Weights of a small transformer language model: MLP 1024 squared ReLU.
Each number is 500 + 40 x the weight over its row's rms, rounded and kept within 0 to 999. Layers, rows and columns count from 0. Numbers have three digits each. The size before them is the row's rms in percent of the matrix's.

# layer 10 attention output, 256x512, rms 0.222, rows 131-239, columns 256-383
093:422520425504480463432462587488472550489426475508485554553497499523474583514480502534474530496491522594508452509517421488595638551448429506530434481501554521542541514485484447498548530579515525524458558446527517486577440472531435548515486508495495448479513569534483524412580542593376490563482491458518441460457488507440542429538511487477519509492511517499497506557516548537507533535492
102:538476579530479503499503562470527415503517454473497442497461533509500478500421474443435427509522451443552479631485575488421624469515473491425470486545500567455486484550540515536475448462560517503538505516494494537512546499471518502538604479500524559447479441533488541481464479520446529453518491501516539507534516502471456534470563518524506582471525524517502462535501499559446513484544
100:547453516530474458488530539465617489527461427547523464517453501494462526484513549496550515406468550558538503603483580583442449596505474547477519510482456446505556511495511509456434530519488450503552427481505505534456531534487460453556436490506491531480477489446499524550511526532518486514481490492517526534523458523505563493475529534452477528463475486489500513523553527448573570483545
098:478519413526543469471514427469429520508443481462535532521561566543499504527480497428516579474478449521516508481500450506554590481415490486548525457534496534517465497469492449446527599556526458526509521506490480540489482526469432582504525519453493460477495468502447533517531485499508532497489495516490478504532451517488508546522544516518468537503485512502493467469517486492517418442482
097:564521525539485452534491547554490500491538473528433494588504520484478465579486516542495481446478557413518479526487536481446525439475441466412498578484500471524479495565507506519507529429514472538506543457484454475589516526476553510516544492494538522525536527521480526456530567451531480513500496481519455464528472527445535504494487534536486450524492490568494514523511538549439525510490
100:625477464529484522462520501500399592529436503518426521526517471503589492517524562550496516534539436523533496479451481540423460479486464432518555424556472411575551435580528490500537527545518514512489458511438478469461514484458559517512513465571478531486499456545473477460516524409562524516482510488488485492493523465545493490500486503550550513530471494421461485493503508458546451475521
100:475479455521489497451499517491490487585560497599420451541615474508407488468411492499433482485484543597429474515529587518491511516484547529494527523490486511462533517506491461584522485601505553494540573529532463430403556528503493562429542505523446490556506573520465514465505499510549486484474456500488439503465488467538479444515428529479521494544497491523526468509504504512539470526455
101:431493545572481505525465472535457530516464463526498387486479513512474498511414442498506484548466519489467509467484526495497523473442504447484461482510449527555463511565450443553495568506579523449516480481499509496482457489468558488417515469568550535518603532500543454478513439533510491403513497469468526531478532563523498457509490498458537492494515574407511490487520515542517561476508
097:476453510550509473452585491603412537520485561442458472483478445459568511432524463499481551470493534505571585497613438469480624532521401507486508553554584511464510517477524445492538515521490479474462522524504479478485539471555462496486498511472577557484533483512475505490577469499579498465490461464491493478509420501530504479503529476504514510483530529517488489509481498488483498493517
102:462443552446488445471524515486515519576495492417472511486554423435572530556578448597485546533543448483521486593474516496577535489531429462570457414490499558503470448549591567543513480500498568500521494555468495503485462504509490537464501564551561525496518476499490474491496518502513573485489462522538491506516443542455493539553471509503488534443481518529519512509494480489449520490476
103:394522497473529552509576508497518493530446528510525544508491555468544456523495528431468462521486509582514496545559553509561490464527394542483530539492508508503508619505479625450563453563392496501482446553467491504468469502483528494518527475521471532556469473499497528513497557476480507507454471496521550516489453566488530485525547469510560510486535554517516540525532500525505481467494
099:478507508597507472509434420473482515494481496543521525484562531475472537518532517458515444497500376583489537572485535591471555430511559495529508453471466473459627545470497493515481506430455453514493450451458532523451514435453458481441496514503501502442407534455506512492455496569477549473517502516515474522545498538470541542551561505531557540503503511492497476520508524524407579478485
099:548481453474510407437555559557469542484550537487486501506482460546489562443467500534432515533561461515528527462434424527572524388478495494530424483410501504470498459572524443477479450530455439461475466523436490462565538412531413520458470514508490571543545544529506471546487503444546436467545549489466496556493472503525512505491473500489554482501463512460525493525535478480535505573518
095:521509484440493573506403461401541538529436475461583500504506548500506509555475449510484535452549464471555481424495486543498492455482490554432448598537518472424622525437600535574559477479438524521418423518508558483556524504486389475575519475457486511497527606403519436536538524458441492510487464534527456496478489506495486455514501479458497538429524482506536454500479478529500536473430
100:490459529527489492540516534496482492456458508410417497477534500512572467513550420443487551445500491544448502553522455456498526628451478556557460473521475497411535610454514533564467530497525476506498427567456487600468444446571483428494550487516544577484506471525491448499492507545530432562509454506477443479410460447530452521454454517488434527470521477538531533501492520487509434518519
096:506543412455467521469570523544528473523498528525511528562529505519531564462409535485456519444490593561542455535489459472459494533553430480408478577498392552488490460465523437530474564416561508584501506574486539511527439501513473523468447436515579509575501492565491521524482475460523547527541501479516506465479476463520464520500504512524483502502539466503508449517477534501532484497577
096:446546448553511546528546477482569491420478483566496508486564471511610400503523573531459556451609510525442435543512455542539543512494495518547466460529595531489524506463454508426521507486576459492468467503483505484483512476522487478448477583555515528442361483467425535527455497551495539538539462483442510483463530501510533488488465449486534497503519510440533519453511479457496508471490
097:493503550415473471531568515549625552552472605542508573464432511506545477521501480505486478566468458525564479493462550515501461430490491562487538538455498501471553485530482500416467421499504550449522436484456545513504439458497456461420517443439527485486424451560489498507463500518499561474565482467513481473492512452587506509444487558488514565518518481491493501542513493476574436523573
101:512462463509454482511463393511476533469540536516532434514563505501492541509554416444453501530487553538539435492584436519572604503535518553446499603434481491468524430576452479505432552454461540543540489506540503480525544561531462579531498549526501449518457498488462470536510490501522498457536465482525498505537518549461486492491553491471499547477570520455495561526528441467539515484492
104:502524484557497471528541539509546486571412431560539525492474537499514550481481518569503520535516487521484540401588519502365501454467531491483505460572481480524473468430566441522504525442500525507489549583473540521476472493452503472562449468512512500571525457511548492542527460478527461503486500486434475458495479472489489482494419484514531469523509514511530506541469551500506500594506
099:446498460510493471501531440468503425476490504541579533552537518513542550466452488464488549489532556480404571483479516438485475511497502514530471530493479591488512425452530445550447475498527531488491488469515517454523475510541459494482446512489564528565492461516501448498411483492477493415477563484493496516486477515475523506480507476541464508498472456521449501549477538484520473507536
102:458520505513471485475415541550479491515530451399402527463566503502547436537495483528450489548485517522448566494477517550493493518524576510540516550460461444567552549498443488476441540529488420489442518528446510485502470450530496473468397470480535549480504488486497543454510529524565518481560497475515475453547479462498462512511497493535494438574492526501477518513509549534500443541558
099:480508519550573473451508550517577612453447495469566526490467522418528534533484493567483468533571465446533476479504458547463417493497465465421588550466495487399522524447448524540538497489541412524486551531475511495527471506465515461495492507523490480553558486460467475454477528494463526542491508530565463505551494534519561471546519501554507535466504521544478425500480536518513528470489
099:501457557411495630561533486503504445451530467487481475519493470415395484480570447398486423476460482490517436509499393444429498526488500511491518516444477516521464581460518482512460515481493542416424532462505504505497520510515517543458507587502492465487541538528602460501521487529526490487560430512492503504528485510547492473513448479468479490499490524449507453464485466489574503464508
095:506480499532503499540455507510455554455560507522495551532482453489488495516448501455449487557510472528537485583479504405487528461516508545454489587427455421461475544470460524492490390529526471490508510482445477561544515457500611486476548469513493523474494540593495521521447493524460456578459452481482456463510525493489480474491510598538515492506544525504530479539520559578468494513495
102:548460503524574489445479487518430438414510552542481423437492602511555498465532493500491501382495641489528419469439509487502518498544500448466450473472456464505458615473532510402575505527588465437444508533516514528473516506553505520520556557604513434579476516498512501478437489451518496515503482492516551515512507515479458509527507440449507507471489455540519494461488489501498558502453
096:440540528483522548468548513505524540469548451502468570418574543414494471443517548426483603505510527482548572504487524482510521454538495516545589464543575399493472574461521502473548527548505497515489533479527483505525431510469497525496426470511559487523474478516484586608570491487474515507519447533459508513475494484521507486487508439457468562468517483479560509466474486503522525523500
098:582358486496473415528565390419501536522470520554549515533543552547541583608384506538530411414564524471437510452510505537510502607501453563567514495517469495570575555624485483591467542472570562501540579482451524488481469486529463517487522554501478446475533488445547454521540449467532519560507487493464522543477496530503478499520457527484481514456480565484547539479558454516524508517455
102:459469514468537502503415521518532533527527459489479498465522516524506494507528484565579496626537510446496505545563528564500560574453523530464450534502475547518412516459462534447462509501489515437517546457524498579534419483499552468475463526407515465493467452496480518513469509568553564549485497474522515518442491500516524515508414515511475475499470484460544461505518560513507509497525
099:527491524500482530479514560429454487510482548481449475516518543551546567504500516517410523553459573542600445526548539419423473454608445567535544525500486460513465492410533478534440445458525497577475446531534527486493517455404486469547535482512475451481501538479524519503521479531494420539465532464479506482513497493467500495485513517484533510504512517554501486526509564515461563546562
107:477544555526543506477488476548453540527523527480532479504569436523500544521490476334497472499495481506571533558446532448419488491410505525534525486502526461559462513531495416533528356563525544494485510487523488482449537499509591450541413532477555560475496577518502512502543492511536512482476518519513479522507559499527497517513487468497510520521479480505504514488540494532486508543459
098:499530399490531448511482546548563503512488652551462457518591514552539550487495508473491443473542488403525464539450496429469441568588427547522496522492484544479452461522528419442517459454380489537489508519500469505569498560520534549560550485525542478531442550551525502467510469545508528449453544523518457513494434510533552539521505474495532547495486477517460531500514535521492526478486
103:477530493538472419460485550460496499455549527489460517550471494522509499496435474458505489468504510475515453513502550451457482511477495494523424498570423404542452379445463349501597621523446507461558578486542473574505494537513503546487554537525463503485538502502484530495466522466510451508492496513499480482505458446535508575534522516530476546479483451537504492520490500514506488467514
091:634509524435537534481475449533525464543494512529471520506500516479517495500585541496437476437478460497459465519527482410508581554507494475401484541554499470481451498502489540555624364536467503548509552476492550481549472535535533562452553467548572500513460473550462524449530520491465533525503500501511547508517519523537498523502495530496584511479482536481474476475502522497483522481527
101:499461550481436467469407455361589493464461597540491508547490429489449591527511500564478464464429551452481507493486531459457554477532506512511500550492497532539468532521602571517551504510456470553487496508506449486538463525516522542528492473517452517527483501557461591476537558493472504500456501496523540545513489596482523448557502464519547548487549550458511514482516522500545524492501
098:445501507580491437439484435402490518505501490529460513410519450532509510483554471533490538486456471514583477455576542406472555529473446560555484625516498570484507535468490512433501438507473493413559537525468481532491468598563428491571483484532424467503508523418470518514544520540512477470513458480501479483538524564494520499501515491491501539504506519518486525526506495483480509460513
093:429617492524586527463454535517517492499514540440414512480440514445547505445388509550578494487548482412560457516542485535565528489552469451565482548420487434478564567569512523579451508529507508419447475530496553482509485464458408441535473512501563502565468476483496538490488456528544593432508450525505466465518460483525530531474452472478503506494511497493520517523516495490480476518488
099:563455521602487493480534518449553493513502511484498615505470398509414518547521570527503512532437499515534544463468521517434446456492418491534513494450465546445471419484470527524510555406503485515525475460467512462466466471445500474516531492509421503547490455502464593542476509470515485504492521488512514529457503501510546481480517467505574494528486509459506512521512565483475534520524
100:539461555500477560536457518507535491445458541515504435543640502508474327473603505537567572506474518572587550440615561520510562469436505520482493479490542568510510499496507497467513514466583507504503460561483546513521433494565436491473493525486523530570546461514449516405568524567535558495484474479505484482497480507536522490502457470506530433527504512509499485569519553523515519530488
128:492450501507552505492548440546426494497561456426515537500509486570455514514522525464513601466508539491470537492537492490536519560587602507477469534493551565501568450563486499496499515525551507574534509504478517543526423508491572427453471484533502487517547499428472443500498477498476540545454502566471465503413474465523509476532460481497524478503470447582517466450505576494515502505470
104:460436531554504473495628522461491572483479531488532553520541528424457557519490547445483598500493535512429565550481532478461426553530474511543469548548539491500518524539445479485552548536464479405430494511462475511507454468509552502491477512499512516530492492452463505506503533582507451463537524538495462509505530476512523568490462534501512508495448444502471543487508495479497495500494
099:518427471486460536538529403529421499515466482491502511547529447466571457468540593419427471553507463497452477508485525505487471503525516554511473549578457536435507529548533486492476554514576417437547447531529539508525564487503548456540479483529527520544528487512543459540475510491509496483461489522529509442440472517516483492501488473548470479488489486502517528497509534535505487477463
105:479506488476543580464495509540444419566583461444531506388480510463496522510474496485448573583566564577576506484551528474496575503509362482574504498527514488535480513515454491464509445541494525532498492513518473473502555429515502506397428494529462405539491500469513503536471496538485490487544482492478569484509510514470487458458536479541545519503530560501517478514521533485505495540479
100:479474524454479461518436511497441515505471576520569547503494490589494528520561480494527451505593486418558519401552421487460513393487464505426508490590558566512525363467494579553531399409583529507499564527434527594495492531487477521462474480497517483532511517551476471433503467527489488520507505487485461514505543468520520504507482472544474500494480499536522503464498485511444463503468
093:486511544470538531456553506488502580476470440478578491527477517406446465458533457547524508572569442607537472501494555426520544432456449514517466519579411481490531518458613461559490487439455515514512429463467498519527569602508470546504561466475501481511482667514535500508475515483487480488524489483523489484523519508474474482526482527457528512493521530486462486502490525522510535501519
101:347579511480510510532611463549470431421516536465467538432523477481569510450570537473556553487503490422507518465463520470403508474466532494531536506587521529444531435522490587494464523474547519542470492526555487522548519487514488463547456506510485513503477551488473514469500496570462503510485525479499483517504488455447489490486450499505469490486499489501489448494421489500453494466546
101:543513473517481495576514384504471526509457505491475480535519547509465495463518464479446553486534527529571491529532570517543486582498465495588543537446493469556588506453511478460450552432506496461486512543504523468376535492521557522441514538425471512441488546452521518376517507484540524489527521476497482483523515458494470509483482486539467527516499532498479485516457530533435475495507
100:529517541507459454504517499548538479495492480480554458501472517583441440512508459376514531555521469523553428507534526429539466480371514534476489461472500493550497554531514555505472433546459485460508522562437493463523408522499563490492508471563478533497507480548516508431526549490515489556529467474483525478530532491525515539451484516485475531510472453503453498462498514492466517506569
095:539495546484560525527572512405513469542449464455490461436472557481449480522468502443564558522536535504496479534573542540482505441507489508479503461490523463452493444471540476462463539454525470543489562461445455450488522438469497495478490567504476532494544537477495444533530470487534453499520486519474549515499535471595518523491529469504476498537482523466501547475497470554527523511413
102:542577505501453523526502440530505505514464563427483427533498445614478569496312594541480482503503558556449536509539385535482532457504502467491448467516505498537483451510533473513437509448453555547490510553528482539501546507457522512497553458509502510526504532467512514607578523538493530515450498531468542510477504480562488486521511439487547525511521554485546529482515522529541515507438
104:499643460548524552429497512489498509472494512504461509490527512500525582428571458551509469545510451427504528499426562541486443530462498460443533575454492503487556495481528517484420474480443506564527508552482482500615485456480494496457438520460489549541433507508464508582546489542529565446496505520463499517476499424516460523473452472536475541449444457553499489474488488497577466516468
096:478578440498467387502444525517545460511474501567465480500529543439487427540530555499544478545471554461431479499514481515502540533467540532457525546565495511507422543508464470437523478489504592502517452536511568512517526469501500488502489490479528491489488466472462483490476526516505472430483510504511496500495446466486512528500501518513502460494439433511503470557470528522485534518505
099:543519449458516519485540519483475549542523518400483487498510492579475479483476505556567565536429457540516479564552627386494468507585487494520475500460471446586449505477545542439566515530489514502489528471472567511491520491541464565480541474452426443527566542456482466515500470424402438536489486464518524463515503559455508457494561501476534463496514525461492539565562503504504578511460
103:413494505456456538527522499468470457509505531612515515507420438523549549482547597501494499516464503450478543468516458537505539415506460464404481576513413466509542585438510488532429485549440508505555505540519476475496519500513448488525563475468528523547562468471474481460528548456506451495535539521532478526517537471547512485500489551505576543559480496462510515501496536477528478527480
102:555503574399432515544568441445442524501477450518476515454502405459516473513491576552484495550472499454469469507427494422495452494515498452472479534530544482515561482515510510550462532437582549514558523557494478555574497488503489464496538478489472518481509486443471481517474531558470568573451550475446520474468452548505522469471544510483483464503534522471502524508507446490532516472527
096:507585550476553560569452547603468479507466551361432607487536500422532457516550443475528540479526508509485461463479548526504432495516569485412552518511492455638505502559487629500436491466487438469520514545502530534529477473478463491510446510508514540541499483501499473469454513478531480496432487490455526510486524488502503485516522492524521537447491498528515491504545511537517511491515
101:483584537463645490503459590499531550536509510453440517573487502505489486446544425478512523516527512470483455533484577541508578521543419569546534501526478495535469451542473540494564529576489498472503545481521514575434475548495461511498526501506492521498506500502502474530460478458512472469498481492527499496527421507519529511523492475514527479492483488552455491476525486484524497513460
102:458602529555464519520481557500441512564397376520413478533581572478470492493510488506528479497599451451506489497480451448490485525442510548486485412555545535521532549553501488550409543547551522505535493520502502526412482393470423438570519501453515559472454449488454504507468551506496521567550528464498512486503462494524464523465481489508487510502494547493491479511498473540453534544592
103:515490452551489471461519492426517496468492484410451507507510473541490574529485541465515515511514432411473483466476519494536509469568508557477446565470433412511519368529534528462579457489534481468465503464485502491479468530455458562476540545416446532497550509520442440473480536488520502563497519504468514513436471495542477523521543483495446534411480528496554558486524482525554513500501
101:478630458458447545514436575482457555491558540483521492519582503490502394564552461391566522389506513471549539546481485475423517424465477513503517503552503453439525518476502516586470540515527388482594510516528486552491445507476522515487505481434491505519549527485498506494453510490515508502517549475522528467526506488487445495507516479487479494557542472456454496518474522502490505520543
110:484525493542476544541502440506545486453484538480492442496567571430420559479517536525440530481514503475562505464459431564494438424468531504527553520547486554586540492503467562481522495452512470537451511482488512505496512525492541556485571457515476508491462537498465439524469435520514428526490475488521529463577487560412525473491582507480469521455537549508484494533455516464491540502528
099:467446646558462526524548516475510491414478441566503546492488410529542496532438519499455490516478441480560429508575584439531444532547448393535525482554444435511505427487568478420481526528574619533520490452498504497508477509487478479465559487531459559486493502453440488526520511495541584476566506508478465532507517452524523511500475527505492487534488507476429491494457495480480456474519
100:521549556475445536506551555504509509494528506520487508538430497550484548482509489514484490484583517490506559542484496466515458544520532526473500455433496453492520465536462500423418428512479509577475503481532530533468494541468426490488586510429500527450548556574503486474509496493555461431490543531565495481510485563489490499511509517495519492530529567503480497494472538523441514491559
101:527526525490409568549515500523565496536426489465522520563469540512410524506476507486480536528513643466442423440556488515449546485451530592563474675438498504462552456444616503517518521529472426489493535487480461506513473512467507532515445420423469539582506462523464518510446503503512496499465508488477524483522516492507507475498546482531529464543513526476501509520474491567538535511470
100:584568520456468469427511567470474486537554504453529483471468519478454471561477509583518419476523493553437484563460531522479534534457418521487622567441418507460582515509498469462441501559467479462513528491571507413502484477456515545529564400452458526464449513557464534486529439507493462544500514401459503500553467523407425426518515503486507502451535472489469558510542453453517532530509
100:530547516501441473549482568487447511547475507565514451573534524492456524462503533441490532552469472534541539518488566483594551542586478645481523517546524576448608490524494513486499462535430434517557474539488566512450486535537486551511498521471550430550554443541476463449497621533479486521504515505492506452489517510507471470504503482462495459537485498474514531473571526498539512585483
100:538467505514526449592570398414434492462467451417517512488499409533512492527451526470480428484464461465494479488480510497463541471487500492567465437459535426555474499472511557478446473526540430479503538482508497419511479500456529510539503495484449547464526551559555467467454541504458422491486536478537516440530545496495491493447456515524540504445519548517459487516457482519480440530506
102:513528392493486469535502472520510516452564431466586429579576471504515526481548563568538543539467440485531580498421487528486507463507535523532472542482475528539535455504432493521585507557436405553541491472498477492531512497519495420529464431536532508513535430480531483520463520522434481514506491473466491484465527503538431503506479516493512487512484536504512557474518447509541485542499
102:548483483522483498506491484512498449427454501591534514491507385500417444505498546497418492503557444385489442518480485490583513441472408466578476554558492473340429542526487397524493568542480502432454477450480579482520509501443438503506603569447488426495538574481536553464470526463543464449537440500529470514520438526504585502572491500452485522458468551496520525523500439504463562490491
102:500495568530429496383523463583457468434523495500516453496503474537429520551531574547484551548500544504479544496502541550537395498528456544425420454592486491565529603535555492518497508439489471480554473484504556518500523466516411457461554498535512552497479544523568494485543417504538466427502482453525469532537493551437450468523517508477499507492534555495501473491457475489451469443487
097:504452566436543570512519568484480500553522438437451565556485452445591501479521529408461449535473413397388530541537508481499565476476522500454496547502544501435393487512526524521371535456437513466439502474458351515487517507566519501485425473526517487455466462495473513436438523448476463492518522503519514545454504514509483527481512506483512489497481508488505485469492540512441555471528
097:511364596519498485544515491498502524476484501454519532485400486400491537480463583575470501478520522498560531588488497436560528477551464428430519541507542415505365451436523551512469527500527457482464460522515509519465526495530519476446509486486479494419526498454514467497555529550472487481533483546444505467476499437562520477499487475532522453485479455455462526465514478504542522521470
100:549444547552429532482477468499446542504514486530481489423549503598512447509513477464606477465486496480524537528536414530464552539537424467532451481502461517547500467374488473443543461486527458539526533476560462539500499513526497488477489435490433441506490557527491452519436533531465493517535479451432552493486471529534503453485452488504485462520505477452500539510528474473614461526511
098:444506430485446550411453499443488523544482455548557447491449473414482507483592526520576506483516588503502505395399485477508468463508444545532511516442577504459515515489534482505523450484512486480507446486471544506436493496466463546473487505442579476530483521477537497519475503471491466496478527517510461555488484515553482511500506457503528514512480522486472508494474522465493482474464
095:494499520485460496461517510435480464488542439502499512475470524515397473476468479546551523483441439424564586572524512495477498501472501466411470474479483492507569562497536544488469442443447536518428486537434455446503536522531485585496468465468490428519514539469552552473565453457532472586525478509514481544533499498516523540501439514481486530462481508460500448541497443507509508516520
103:601483519547496501601521470555419472603471435442494548522546495524517470467476474435478445479559531482442531605473458500585480483408411482460480461529577529463460492478456482446523508429576566548482508471525496447473534596503516428539510500462518530524478487523472501477555466504597541533454550480499523506535444526510507543503421478551523480483470459525469487505503491506495503506513
107:520526535483470491514490478501416516418456554501479478491475492492458504482516536474559517448449502505559543486524528541537523517472413562473510510505476571470487455505552498546520456480497514505492571571492527516488425536455479536465551525452472528502509529549466515433574503499444482536457521499486489506453474509457490499550430461497529501488445518534486459447559589513538499517500
094:488529503525581461465466530508483495456444560499489489481521538450536548471467524608544510524516451500426515519497473483594419517533516472491463555500636483492461535490445513453478488499571443499534481464442475536522523543522510499428546443493458531430509539496514533466485472520481517517481531553515526501522477442557512555548475545543515458497447451482492449465506536572494558535471
103:524517469498489529501521513509517487516458367517478562351506544522461427518439476480528495475457481485512522433595493495566545500481485419506583475459610522574410431563527494555508533531473500535534468462518526469497461503469519468504463557496525510506478516453519507505464464506576482497521502494483514482511496480549444518508467472515514490526475495466489518464495520474557495506522
101:474471468490470484486519477471508496454493451511569434475546497488549407447580516503499491558482493470478408441489511523501417483500490502599493524404453484551547513574462533429510525525484451558512466500507528410525449487554571499515544543456540495492502495532527461415471420554495493461526463482520530487484493547529489499488502531478537532549535532463524478464500482503541505521520
093:486485459497597506472426585483540507513440504536556500503449490478458461423443514483490563606483501537619451461515523528501550537508475431525477465517512527455489515512476516504394542390578536491417506452527507479527553565557529513528565492548507476434484465485549528435474483507482482529520533491485518539472538531517506465521512492473585502545562552482490483451473505502488499479480
097:501459513497524553515486484427472443432513499486527584475566504482511428522468495509468465544539467487535447441464532500466470555509491472500564526501450468447518516472545508547530389518432534526483402455547511465463523531524494495440530535532483456469477599472619490475446538508514469467540510499521528523437443483539481528463524523481428541502532472504500473499455532474478484555588
091:519450431477446468575510542448482487495416517495461524536409470533475422516482521526476518481536547496447476483454520519584460555490556457458448501602482460454448456553543446464507486514503475519434397543485564475526516528520469575496462470473568507473541499545522496528509501494539503455497471492521451499533476534518526530488454533528477494527481536541514529497518488479510472505493
102:487458547500489476482497483485439575531489446563480529531384552528519538473449547489502480506541530515515408521480546495537497496487504535573520533570470510498443468420556565493515574498450426508500527480490550446493519453478552524481514531445465506528460533499437560509528510567528469506512503497491469478488533487486477469508481505480551499508512515454490496483481486503520477474466
105:573514510445562474560498541515427453466504489555460502569560464550464485507516468610499609500518474451500547417480518520555535498494463441457525529529473431518486503463502527485446478513548460580499517600403525550471490601593516479496553514555472543489495453472452431511509439503515496546473501498503487490540517514487487499540490505492498498503468496518470543442500443435438456502448
100:484549465528470546506465507578525500537494576557467457439523441482498460571450515560407481463474417496534494499534484481451505476483473452508538488459537571519462565407456546458513457510460494564541473499569451457530576442544495505571493434519496496445478512509515518494576563528431517521436557507479461464425461495520526516494438490519489491482473419529483464476485553511511493511480
104:494508501517504489501471565476548564531500428477564502486533472456456551467494541501510531446524483507555419437615596548494462421481518531459479461524444493427448466580465511488534490478531475519441495463504468513507507524564434468479532531580556534560491480474518486496520498451531513465472488559471527499511488537575508493478481468475498488459518482505526511421502496468498489492465
093:511500469402586450463543501539538428533540554491437490532490497536496469455444491466440507538476492494431558480422559561466541510455502543434464437441459427497545471481529473401538548559538408491510557468505534476492506506501461487485501429408444456483537559489485524399531485506486488547482528543468484530484566434525462526470474514520473517526484413505500452441511477520470472460525
095:531497518488557513523417542585455540583482547483472507491505484497471542451514483464494457477522556532518535491493479485451507408460470552492510472545496529481514516502447540505467454473536570531532534539489521532519516526471566468481527531454478535531475513549491525505525512557467512515475500508517486597496531507495552528521511541498458467528485573480497552513451526495508450458488
097:425495495477501544524542513425479491592521497501498583536578577577505494409499439455535525528561451493470512481468416522450530434513488467513476460541495479476546478556563532455482511482478497447459510517435515527440495430493516454505465442488490559525509449505467452579477470487470425459489521525475458499466447483530527535509494449518493475516486461557510461489482465519534539486491
103:549560516480502525581506480500520458515556442517499498464403491504527546469531518589490549417475461551593434512444476407543541438473516532492473517457544428493527478493449487491453482511530510479497571539510571522509522548544542522518541434488430486535548551551545503467526470474497443506476562498526514487559484481470489503506461525552480464522469466522444526503534498438534440524541
099:515424454567480442407506453482454493455570517487566495507508519463626515494507517500415593495483456588523535548467432530517525549587521504468527476472496593460490497489435540506427490472506522545571493536465465447471550489459501529500543479503464567481496484455543553543455487528559517542485504469470492440498500505512489469463497497495504523474491490519505496488535493500469522524482
098:502543495512474480463521528664471558465491430525541470515476496513445458464501572545529491543541441472496516518511462481504488532531482529514531462485494553519459543534531537505494465459512612485467493493560491494474514519484484485518490612518440444540426498581449516476514539553495541533486531500460538511498498500466482484482587457524481467501525482521480511477476492438540440513473
099:554470425444474489488456513505433453444511507467512484458545548443585438490467478501528500531467450455412548568468555583465459471507477472458419435542503515494462411547516516520522520563489528435477507424549525460527477590502437504538494447494447506524578469484454447556486390506557436468499494506462476481492494484482484521515480490475523496485467483509506511469507471485473524508492
098:481455523495505419486380422533413511542522541445523523440475531504481486521499518464507441438512601448490434418469627471528492484521511459449513564495505561472548534604482532595535435474538580485447560561417498515463435425544531428445503521505536498488549409475527512502497500499491488525479553506476477497473477447510515444500467511476518436538531544500513518513478491509524507557449
105:540573507466517449471474484564547540547501462505471486515538543548453572491551502481487377507510413516513506539499489429508574467572519513484379467503471432465535568472481535451449538474507537508487464462511558568569481484583515547490564566534550400523486535460489466470502449485547501504578468476485507542498483538481475503480528467462463577500531570487498475426521510492492450484507
098:484532505498514469419544483511440461578494511462523450516546525554499587554541526437511544440479531472491474547542490478515462543579593531461496455537520492566580499384534538468542550520539466518476454521553526524519465460476479480570469464524449463528532539485469472509510522512543574501491469468548503541494479569498479465480481511501547461487503539503531453550506568500503566530493
100:490497553576491522540473464583596495461469467523588548507460508549506483494440494447580557525474502479485603531493538447489553454526449487500504555502489532539465410516484569442506614455448549504581504576482495468526582450442537481467539558501522449528518461489518539493431515445486484545491451530482484516510502420492494520495445591501478500509496467479537464491472482513506460482527
107:551540486464464492575499507420536525492478397571464536500439475415446464571557483459651472505495560529532451417501528544564575561559520563540400620539515500496484559540425478442471399504502484511453473487526509525509535460472503520523451467503513446464450537464528522459471476492488505471491492495538512535489456535461428508546479511502552552518505545535497485462549515524508490505554
106:375440513484525590539514499534503489449445374452481495578481513440494451521557494476508483432514537573485587491457500568543524517449516598526469524487475486461545487450539465484472595512581474512535450518510559505508522450533539483536455530501478512437512478506442509503547468517510540502539521514512503508438454536467480476527498503504516503490497502523502467494543525525475506506507
099:468537488500544513511465382552436523503573445535502535529472475500556516506440466557471510445514494540451500526484526537493430523541490545552494502597515564490490432516521493479507486498392469496456491471535475506499503458461500444429519457466482561548504451467520510489457492545534523543424479530455453467491563415528466501526479506509522486530460427556498504467505455493482458490476
098:393487573459480519535518529524489575519497591538512515510526553529496527504503527532442490565580491474489479535468559536462545555538443553510473378467555469507545499384480517519451506587408571519490481514488496534439501528494511510525562480469510537407429512501490481447485475538491528509512475558497462505469493521529518548521504472504474490519506507451497509499505539521522507523529
100:462474449496555501498464527511462530517547491532471460452485562476453458512515503483455434483479531440515463482581493506450533500458401572517474493557483504396512479531505466498507448439582422475504548553479491447477473486503547510514542452533466444521571503537480453434520517416477496492491507493491486471521593451521476534482451565486497517503442527505433553455499456496457396460443
097:447494535470584501430506433480521470551486488526458540559440528521435522470455452390481568509494460524477527509559475465496476516514523462543490490393485545411473463494530423616467418509473524548516550442537486478501508484518448510455493539502529514505500442538486528512543511522471565547541451504496484503527477493478477505513475516487533464541521482473478477527508495475501489496521
096:542478558465492491475463489447523527488491465391541543526487452562524525472459511420504546463491536569488475603487427533513520534514476466464494475483539508490553419461482595415484526536476417463503464407459498543501522513512515457501561471487449497522472509532400554458470454508531572483541491498500438477480502443499528549511461519462455486435417474510501513514522498470492490507531
091:623531501452513478529519490526469455538520460535456533454457480444433460575608511553500462463515458475504451489494463495433470426516475462381512463486440527509475419516461469548469528509529497489498508473528502471490483491423490452540445526461438489472562520530461470477506504518514462523517482474518473507471464505539526505529487487496490498508471483495509524523540514500597510503506
095:509492668510497443519498553490449549494507536501399454484423533513424599549498464479470450470457449521534480410476490503506516551555529463515480442498512431483531456566507465465529508501443446445471501477541573409539530486531544473509491550473568512442490492514509483507573480519426598490488511525498427536499489437462554507512470574518499502483501484505482461520456515498513452485521
097:471504516552444525578519491557537482526586546524477605588492426543480567491548544530492519518530496537461536483500528490549555576574513569473527486480560511418512541522468455493497451452606488498484511502474528480544475498547483517489474444508522500552516501419582518522506425511577397504477493568469460497529492428541530507536454499539512494545463448518481502463457499496526427499442
098:460436453472496433534515434529554480502563570483496461464430523504450543475485480454468448521432468513531515492534557544513480526511533495477519529508443535466516436471470498597460598521469463507497493526457499565486497515470503440480521523481569522496441509458477554507514493489553572497525527519526476482463449474506441533544516540526493531494484476501502521472512483491466493490557